config = dict(
    hidden_size=96,
    num_attention_heads=3,
    num_key_value_heads=3,
    intermediate_size=384,
    vocab_size=618,
    hidden_act='gelu',
    norm='layernorm',
    positions='rope',
    rope_fraction=0.25,
    qk_norm=False,
    init_std_o=0.0,
    init_std_down=0.0,
    warmup_steps=468,
    schedule='cos',
)
Each number is 128 + 32 x the weight over its row's rms, rounded and kept within 0 to 255. Layers, rows and columns count from 0. Numbers have three digits each. The size before them is the row's rms in percent of the matrix's.

# down: layer 8 MLP down (transposed), 384x96, rms 0.14, rows 66-97, columns 0-95
# up: layer 8 MLP up, 384x96, rms 0.157, rows 67-98, columns 0-95
down66 081:172160156085195121084137108144162161118120183104137135126130167047077148072137146096095099082097164108139137133147116155113151095177094089143108168127173115127132153168116124096154132153138129086138116188082170161108075132092218144134105107101093122122128097126171150117144165072091187136
up67 105:131160094129129127063144155136133086143109169104101041138140135100101146150152110206116116172103074129078074237173168127153172123106202105102073091109120148149133106111104142166127132135112160155138144138118131132099145145193108113102099137129150140117116086051160114099121126117119090106
down67 106:122121107110119166136112140113175167085136098164134124117150149125099141002192080114113092205126153124144146179142129135119146143124138127105114147122091109156123154092106122125123107077186142175135144133132153092136179088152102145140132099083128168095166122116057189146043082151141126097
up68 089:161144104136123144120191173064166125163145110162143110130127174154162165178116174136141122137095080098113156104082176062081150097143151153153038202130071185108125137103139144089132126151077120127184121111114097131152081187087107196099141133122147115139147139137161107102113140135128162117
down68 086:106109168135087131164115073159109116044181095151144132109124100130081109102125096109098091143167147130150138168145107118145132148169162175154161099132132065085177181138083172126103179131130155079138118063063141138102148058121150149109170156125108109074095177106124157153185113158108145147
up69 091:110109085117051100152135136080099133111115101208063138116167148150117090182138151106121121155178146099084092155098139173118164122131206104089144095156107171131121125126163122133132107199119145088150063090093151151179157219105110129126138092123158145106065123151130103144141109115106127118
down69 082:147105107192178165134119130161145053148115111115176133195125132074119104142172156088079152117125117129153208140097107090138105138167091125149059119097170151103127191083112129139054123113137128145136133128152157127133127102071166111085104151126114144165105149149105173094038094152122152120
up70 110:178079142146110122102102107078120127118074161145135113115186124156148081102109122130092134081176173143175095143070172139099062173102154196120154143087123140157173156116126144142108123167096157188160149094160087097098103120078149121071131132166149108093100094125102199108145094133164151089
down70 109:135134158131092193222126128113146119146091128091111135089177125100138134113106113143127152115113107091119129103111128157205142119178103182067143191089172119055124163201104110110091176130085091093157047147132129129163150136166133127121154133140160097129136154089162157136147087094118118086
up71 094:127117144108121112089087165113190134201104165086119101051191025105141090121117144163117128129142155136066125104155122162127147147078120130147129140134124082158114133112148111182155215098158145066124094143142146176174121121130155098093103100142099121160075142079118096160127122090128130132
down71 090:141156133073116092170133132120132110103143128135164171124203145168180083099156075111169127088135155056151089099158149102071139159108135142165145167146142139115097140102155157058126106131120150204187090096098103135141152131135122158124151136123075132145143122179072138122133115110140021110
up72 096:147113113214149099047120134135092111122152142094109097109181064162159090137108130133047133105165126083045049126120130107144142135088133108177160128154160176162109093110116146161113131164143093123135147065096123120098095086161152133115092111160120129144090190119101153164121107157107121133
down72 095:150120126094099131182137101167163206115135117154085141169069142144096173093125063090109088142067145167124147189148134113109123077144179138141142108105101090111182128147074134134113132106129215135142155136128121129117134122091151153149121162091122087129190124079130093180097048148099113137
up73 089:180124065170089065169130097099148151166096137130107110103153170138188085100090135140144163116154142173153071109151126093102105130084133142101178083107090167106162164105104164158138138215077118134124053107191098120134138149131196133113140144133132163095139087151130140178139134131118158102
down73 084:087152134085115130137075094189084122137177158108063093135121151136108122145149148203120114092135111130074129143120085155153133100101102120154116119067123096094144109113108084119125230136130129115173166167135185136116130133153072117203093149167139171147156143133164153129082074066122143136
up74 101:155103100182064105097139150109151142113119144125127093129129120120124116174102140200102113167133114140131057200164125124103110116113149143098164125128100133197098146074147150144123166156111150188221138103152140167140136148152148098097079211122181140168088103102135148120111083123096127064
down74 095:195091115175147158175121123140171205093124138133150082092127111064150140130170149132130114138152067132162105154127100156113092128072108104072153133096129135165118174079114141105136122173068123165111093154134090142112123090158103142169166092125175127137047128098191154159122149101074159156
up75 100:096087117132092091088132142073108122183116144160118138090165067185142134166074128117151106150144137133073142128120124115068110170109165157128122148156067142063150119098097131121140146079128129110119148054148115171149172099186123117134114175128178126135114194164133141172187105078170090081
down75 101:077166114073132086145099139108050101156170149119155159161089127126165085114132115064168110111155160090091181088171175146165123154124118166109144130103140096114139165101124156123111163083149142091060127176100115080151085187163074108117130132138137154103121133128129097152205127195156138115
up76 096:169130147187155143072097110142143107144147164117171116106100091164120098172165138116120157147092134124086176132152132110090152103101170140126090146058131109153156080134113115136121110176067170177082108128179114157167110130130200133116122234130111131099067147097079102148131133120125098191
down76 090:117157156130140131134146144161142079104158170153128069083134093139116147066133162129133131169120102131109151160110099146122110153080101123154114110144076140129054069146137144110168172119105144195060198130150148083075128124083116146110152106136162149059142124151075157142115169107162221111
up77 095:100124142146112156099057138114148093125125104154177079109160000110172107103073144134163138119178148145094159170105096179153140131082123132157101115157115099175137152097172098178142169140115125114163166117155099148119085147131117121139134074152164124093090170139137121065147131082108156082
down77 096:129122121114176077077114090141133162159120185123141084112128146103179198135101132059120116126099117158122184109121163101123182130151146184041152117125129157138136124177084080090080097104137108106081118087121129116156173161179107107116173149111184144099124121069111158172160177162134118144
up78 102:107126076073165129063124160155079108209134140126125116137132071155148126158087097107097129067121163158132156126166142141152130059101109170096155080138088136178134104165084150120141160147096149161139088129178146122112099120192086103121155157138137168109092161116082150132149122095134111225
down78 101:089142102104087137084125086131131120150108137146170114143089165116143134136173141076184114170111059186171150083135150145134183099154145105177191153153126136149101103099118150081177148123169142163102167136189094105097117138090078123111097125127059172154158108161081148088148142122050118127
up79 093:135115133078132175107107135102149097146125154102190112052171082118125135177142176113125103116105074137098137141119170111139136153136152122144098154096084106094090165184059155059156115114102197160154121118165133137167157146157122075109167176133098090063092133138139109130096065086094132149
down79 087:142155137148131133191141100098110142163117042097117146153138136158112092140142167073133170103106130072101102137135171042149159195144096130091152180137128116145144121144144157105190119105149130105098169175090149097121110098147155058098123165096130078182178135098139096101176139124090167103
up80 101:113145135138131115099125161099157103159067112088160083099122099159115106177100168113157116074121123112088092118156154115132107133066166168149129149148066101139130132117156240197109100132179154152147066137152164105093120147150067118101084130145150131132118100156152194104136108091158133065
down80 101:150113090203112122055104087119119100146157095093097061149124117122149134091191164117189145150153101089148146140145109053131080150157119115125171124105174103149139082137119136113138173184129115097101173146067136135142155184167095175169106118136155138121130147112075155132117050106129094149
up81 101:142077158102100056084071123145134104116122165123182111165172164155179145099103158136127100132124139124063108147143120138104074193114145168175129111095071101090139173118157134150114128095171113122137084131133137086189161121193152204105121137121152125155090119061159179145136089098144120131
down81 107:157093132101092115097089153161112109115146134134131145191133148108092102116125095083076156152153080136058168160139140158124139142116178133132094169136122104099196114139072165124073099154115094133101135128130152183184176158122198157168097075059134184179096143121158124089101150110109141089
up82 089:097136180109113158173096174124034137130146155105084089085136150115137082140102113165163130160154133128081155150165165175137231111139122132188106115135190124108156130133126121164108130150144112152174150138165078111125032157092181165134133121111106137132134149130142089056105120127119138143
down82 078:101115161174139124131132114149156218128124190122169074120095097127149147084127091104125193110151120080125105123128120077115083115160063149129172085089101110157167168124082162131114106111115101106128140105122140171067122038196119114137088099107169185114117158153156113158156131155160116155
up83 090:167103091144117092144156143133157116147169136153088100090179095039134091186127119141118170141192130162128166126135111165156176059047095099131125121099184166057107103095099110132120157162112122109165083125119155191123085131163146092142108161145157134112126123186134128134151158085152113153
down83 087:097131098154119097071125098174124124123104170125144186119140177084130121152155134137104082171129128134116119106169110112146132129162128124155130123106174077092144139050144092127141141094159182180124161104153166126153114077100090199123142137113080156171119141177147129146056070091101029145
up84 118:098109081116120138096107181135099121149138106156107169122099112178150116098135169160082167106158117141102151185073124163131130092127120080117106147130056162088174148180097153136164136176164164102100055093136143131220095191114105182130112110149073183093108126117127154134132150098145103117
down84 154:122156125117167158114163200109076129074160089121107140126130074117151125071159106140124129175201099180119130160094129097124138178162096129178169169145137177072143157093109114149105130176148152150061084104113176132098151123093123101128150161071140115119126116132096166112039118114081111123
up85 092:113111139137120124101182174129087113108169109134149163121149105112109173158153091134077135115100189079108125095194129071132144090117113166068039114077145168134081096171129102112145163143118109188125071098203200144128127145144143159102160169142100149109124135115068112105140147117139107151
down85 087:118098132135129126092152160089105097123082178172115104153146146137114130104124037158144176139146116130053108173140153163169119170070127124158095068111162114136131133090162136151095160166143053151135133093164163120042165134081155172133083122148106173149156105086160087104127097125149092136
up86 090:118126163087159075060148139127091106129159165142103098126168117083115086125138131097193185070121155079209091171189117104143134071098117118096113109115064132141133153140144149092161173102113162097180152108157129150130132191182135152067130127136127161110109139093098117091119127111131082088
down86 094:073136104144115138169136110118121082142134065132120150154140075096163140113172114134131124143160181101202133114148154142171126119125161075149151126111127097147191104189152184122098131110098089105114141127176074096075161215155154093077140146129118179115090092120091083141098178128170126081
up87 106:169124165169114129088110076119102104152110126100122083126235156109143142077127183089115149106136112118135115126157139081123130106148136176139120127120128123089175109109127117188107101105198098153181158087084062130184126132096130135093166149155107137131106097107115130059209081116138098167
down87 107:137159134160082128091133105136099097077129109117138102119132123123117179165162113130048116130173136103121122154179157103119112120087104147183111173196124143088086150158101189183081115164141115124077085170107173130138113192125095158149119114141108098091060131081091151138163161202115094155
up88 095:110112128067117106145139143054112069166055124122139150102116110105139147129118127181197077136089167153146084150120120168111137142127107093137164157058105129124139108209115093180167124112120100124123119123109165162196090150071138131082082109125103142084197089145136129169163096107104124125
down88 089:059164151120130134130084121156098129097157152166124173161148119139124098164127153119126050169109078117042127082129165166187145123122095104126130096178174150124120150160160129137141124111130157104146106182111153102155138077162154126155155106072116138089090111110168111094081207093178096082
up89 096:171131145083115098132115143129095121115185142155172115145175123134166153159113194105116145137097129137125097200157130139125223146113172127072127073068089144125138113168064129110166139113141167178128165105144136110182078171128101157147068105122131131051129096074150114126165119090118150122
down89 097:110121105113136137168128085145114157166141074095204075123156130155099120105142150143152148109089098153128050123115148050169109160150157180114164151109151099195119137111109092153131123147102121175166169176151119097094151087123157126130129087117079132209112073106180116073103150117157109086
up90 100:094107156199063136131101087108112106166144155077109097111164105094133104138161139120117139122145103126131164161151088165141115180123137164119127153128081104097164136125161132185141098123173127106094132108131143128137093116191082092112116142203163124135057158089144162171174056082213109127
down90 098:086141098080107076115105157190083137096138216149087157096096099113100169130108160132159160174156087145048105112160172111160141106157146164092130135115136145117131084048133095181131080128156143178101107129091144118110173119135098173143115103118132132071125164185107134134154117151180132148
up91 098:157102127102189103096049171111114074135136119117146114104095139166100125150192150137100140190140065157132111141096083152049140122108163091060097137093101162103078131165114126090160135135148191095137092122168142125140133132200118133082128162119095104099165132101197120155117098157128137120
down91 107:111144118079111152111129075145158158134168165105146147165146099086092080133168093137158110152172172118033101125140117102134156212106151087159128110136139089104113115150079102097127161131129159100161114207118122098121146047124106139210142129107104187072151119141129141162102134159126096121
up92 104:089129183138105097085072154112106115146147113184140062125090154172180163120099125176117181103189135130156113125153151106088164100146085121181081098046107121130121094152128167087108151134188129109155069114171130174111095115114154148094153175117128119097061121132129137123167176124119100092
down92 114:149156088137142070160055156106170151090093143120135173185135122126135163203147154103148075136154131178120124133065127094111086139120117088164118176150073111139130172059108084166076144143136159130177180146117112161174149068120091131143135158067085109092098147128150144120089119153131131130
up93 090:129068132158148058125142097141123129100112129162153148077097171187139132092144108124078126123149121114144196121105093148144119118130126124110172092103140105091101175115094175140173186146106198176132082142109133112159081137155085222125180094167123148112115088098121115118179135165131117201
down93 082:182171132114109099156123162149096163143123130050148162098156114130092103087119124162124142122069126119090119180156144130110182104178157157097055149111203168163139107167132071133135133160124164085140136145101124103132127135152152105121105133070071100107092106163138180137089171178051111146
up94 103:139123129088138117115127199125137137137148055137163122146112117198088163170102145116100054115137139133040143110112146097137146159138190105148087083124133200169157119160164171102171127217125146108136054129132137148143137145183096109121095146139162193111105159124094151124102139113141134136
down94 099:146096166086144145177153089070063078090145141159105140067125089179166149159100140107104141133184142142134158144145158192069085094144152183143139115090088134130175119129096157095091119083123080152129133109163163177121142161146146146090127142091178105064092133151107106138174086131112125083
up95 101:092136160149150118121090163137100115100096166103111125151133099117120074130044118133133138119169158081118128107169146175097147161060159115086109103108111070157204187142162136134143146153120079142173110107097085136144111169186174126104124143128085135181055096084149187088137148129154089133
down95 094:144169141123162136143098125120167210184110083095127154168139091131168081093096152105156138169102140134136120101129158156130096176196084112113162139134089112148177130117145147076103166057174042098156126125116127140108132129083080171112097147123082157173120145103129168114078177133136077121
up96 103:168111164180126150083133116101097106155107124133123081083193172143136064128115138127098160139177116099163231204146130157128096121128131129136060106106105125142135111142060123113111093152157101071125153136090097164126114177103150115128146138114138061116102149129152176123170157099176113190
down96 095:131159108124142193144167149117124153158139147100129123169165169135187134110128137046162144161158150109163152141165077164127089149169135137117116100161121165095087136159074130155121073106100051100156127081070098148142108074097139062165125105050120063122116108148134096147126107163139138162
up97 101:169050122139124098129106192137102129116096081150111107140090133127082150106145119156093109095125131122168119154147171095125092069125188179127091077136159208176136128090149166184143165148098151184148141096121113112170149090161079151127092151123152160079086154148116148059162141140150121165
down97 100:075161107132108111173108142120153198092118144115083090133093115177174179132134149109114093204078173129128127091137119138114094135168096074156121064115145154176147085138135067139136059136112155120192155123126126169141072113145163159187102141104137147075144130117162153094092166105137083135
up98 102:202073088135101173140187145092137115186124090107134144127144121127122146167057182121100119118189119103122171103165181111037095153131114168127118087143087119105122149156092182151155145122139100097145107129122142102153137141101176119134163171124127144118161074105095114087106078046137140142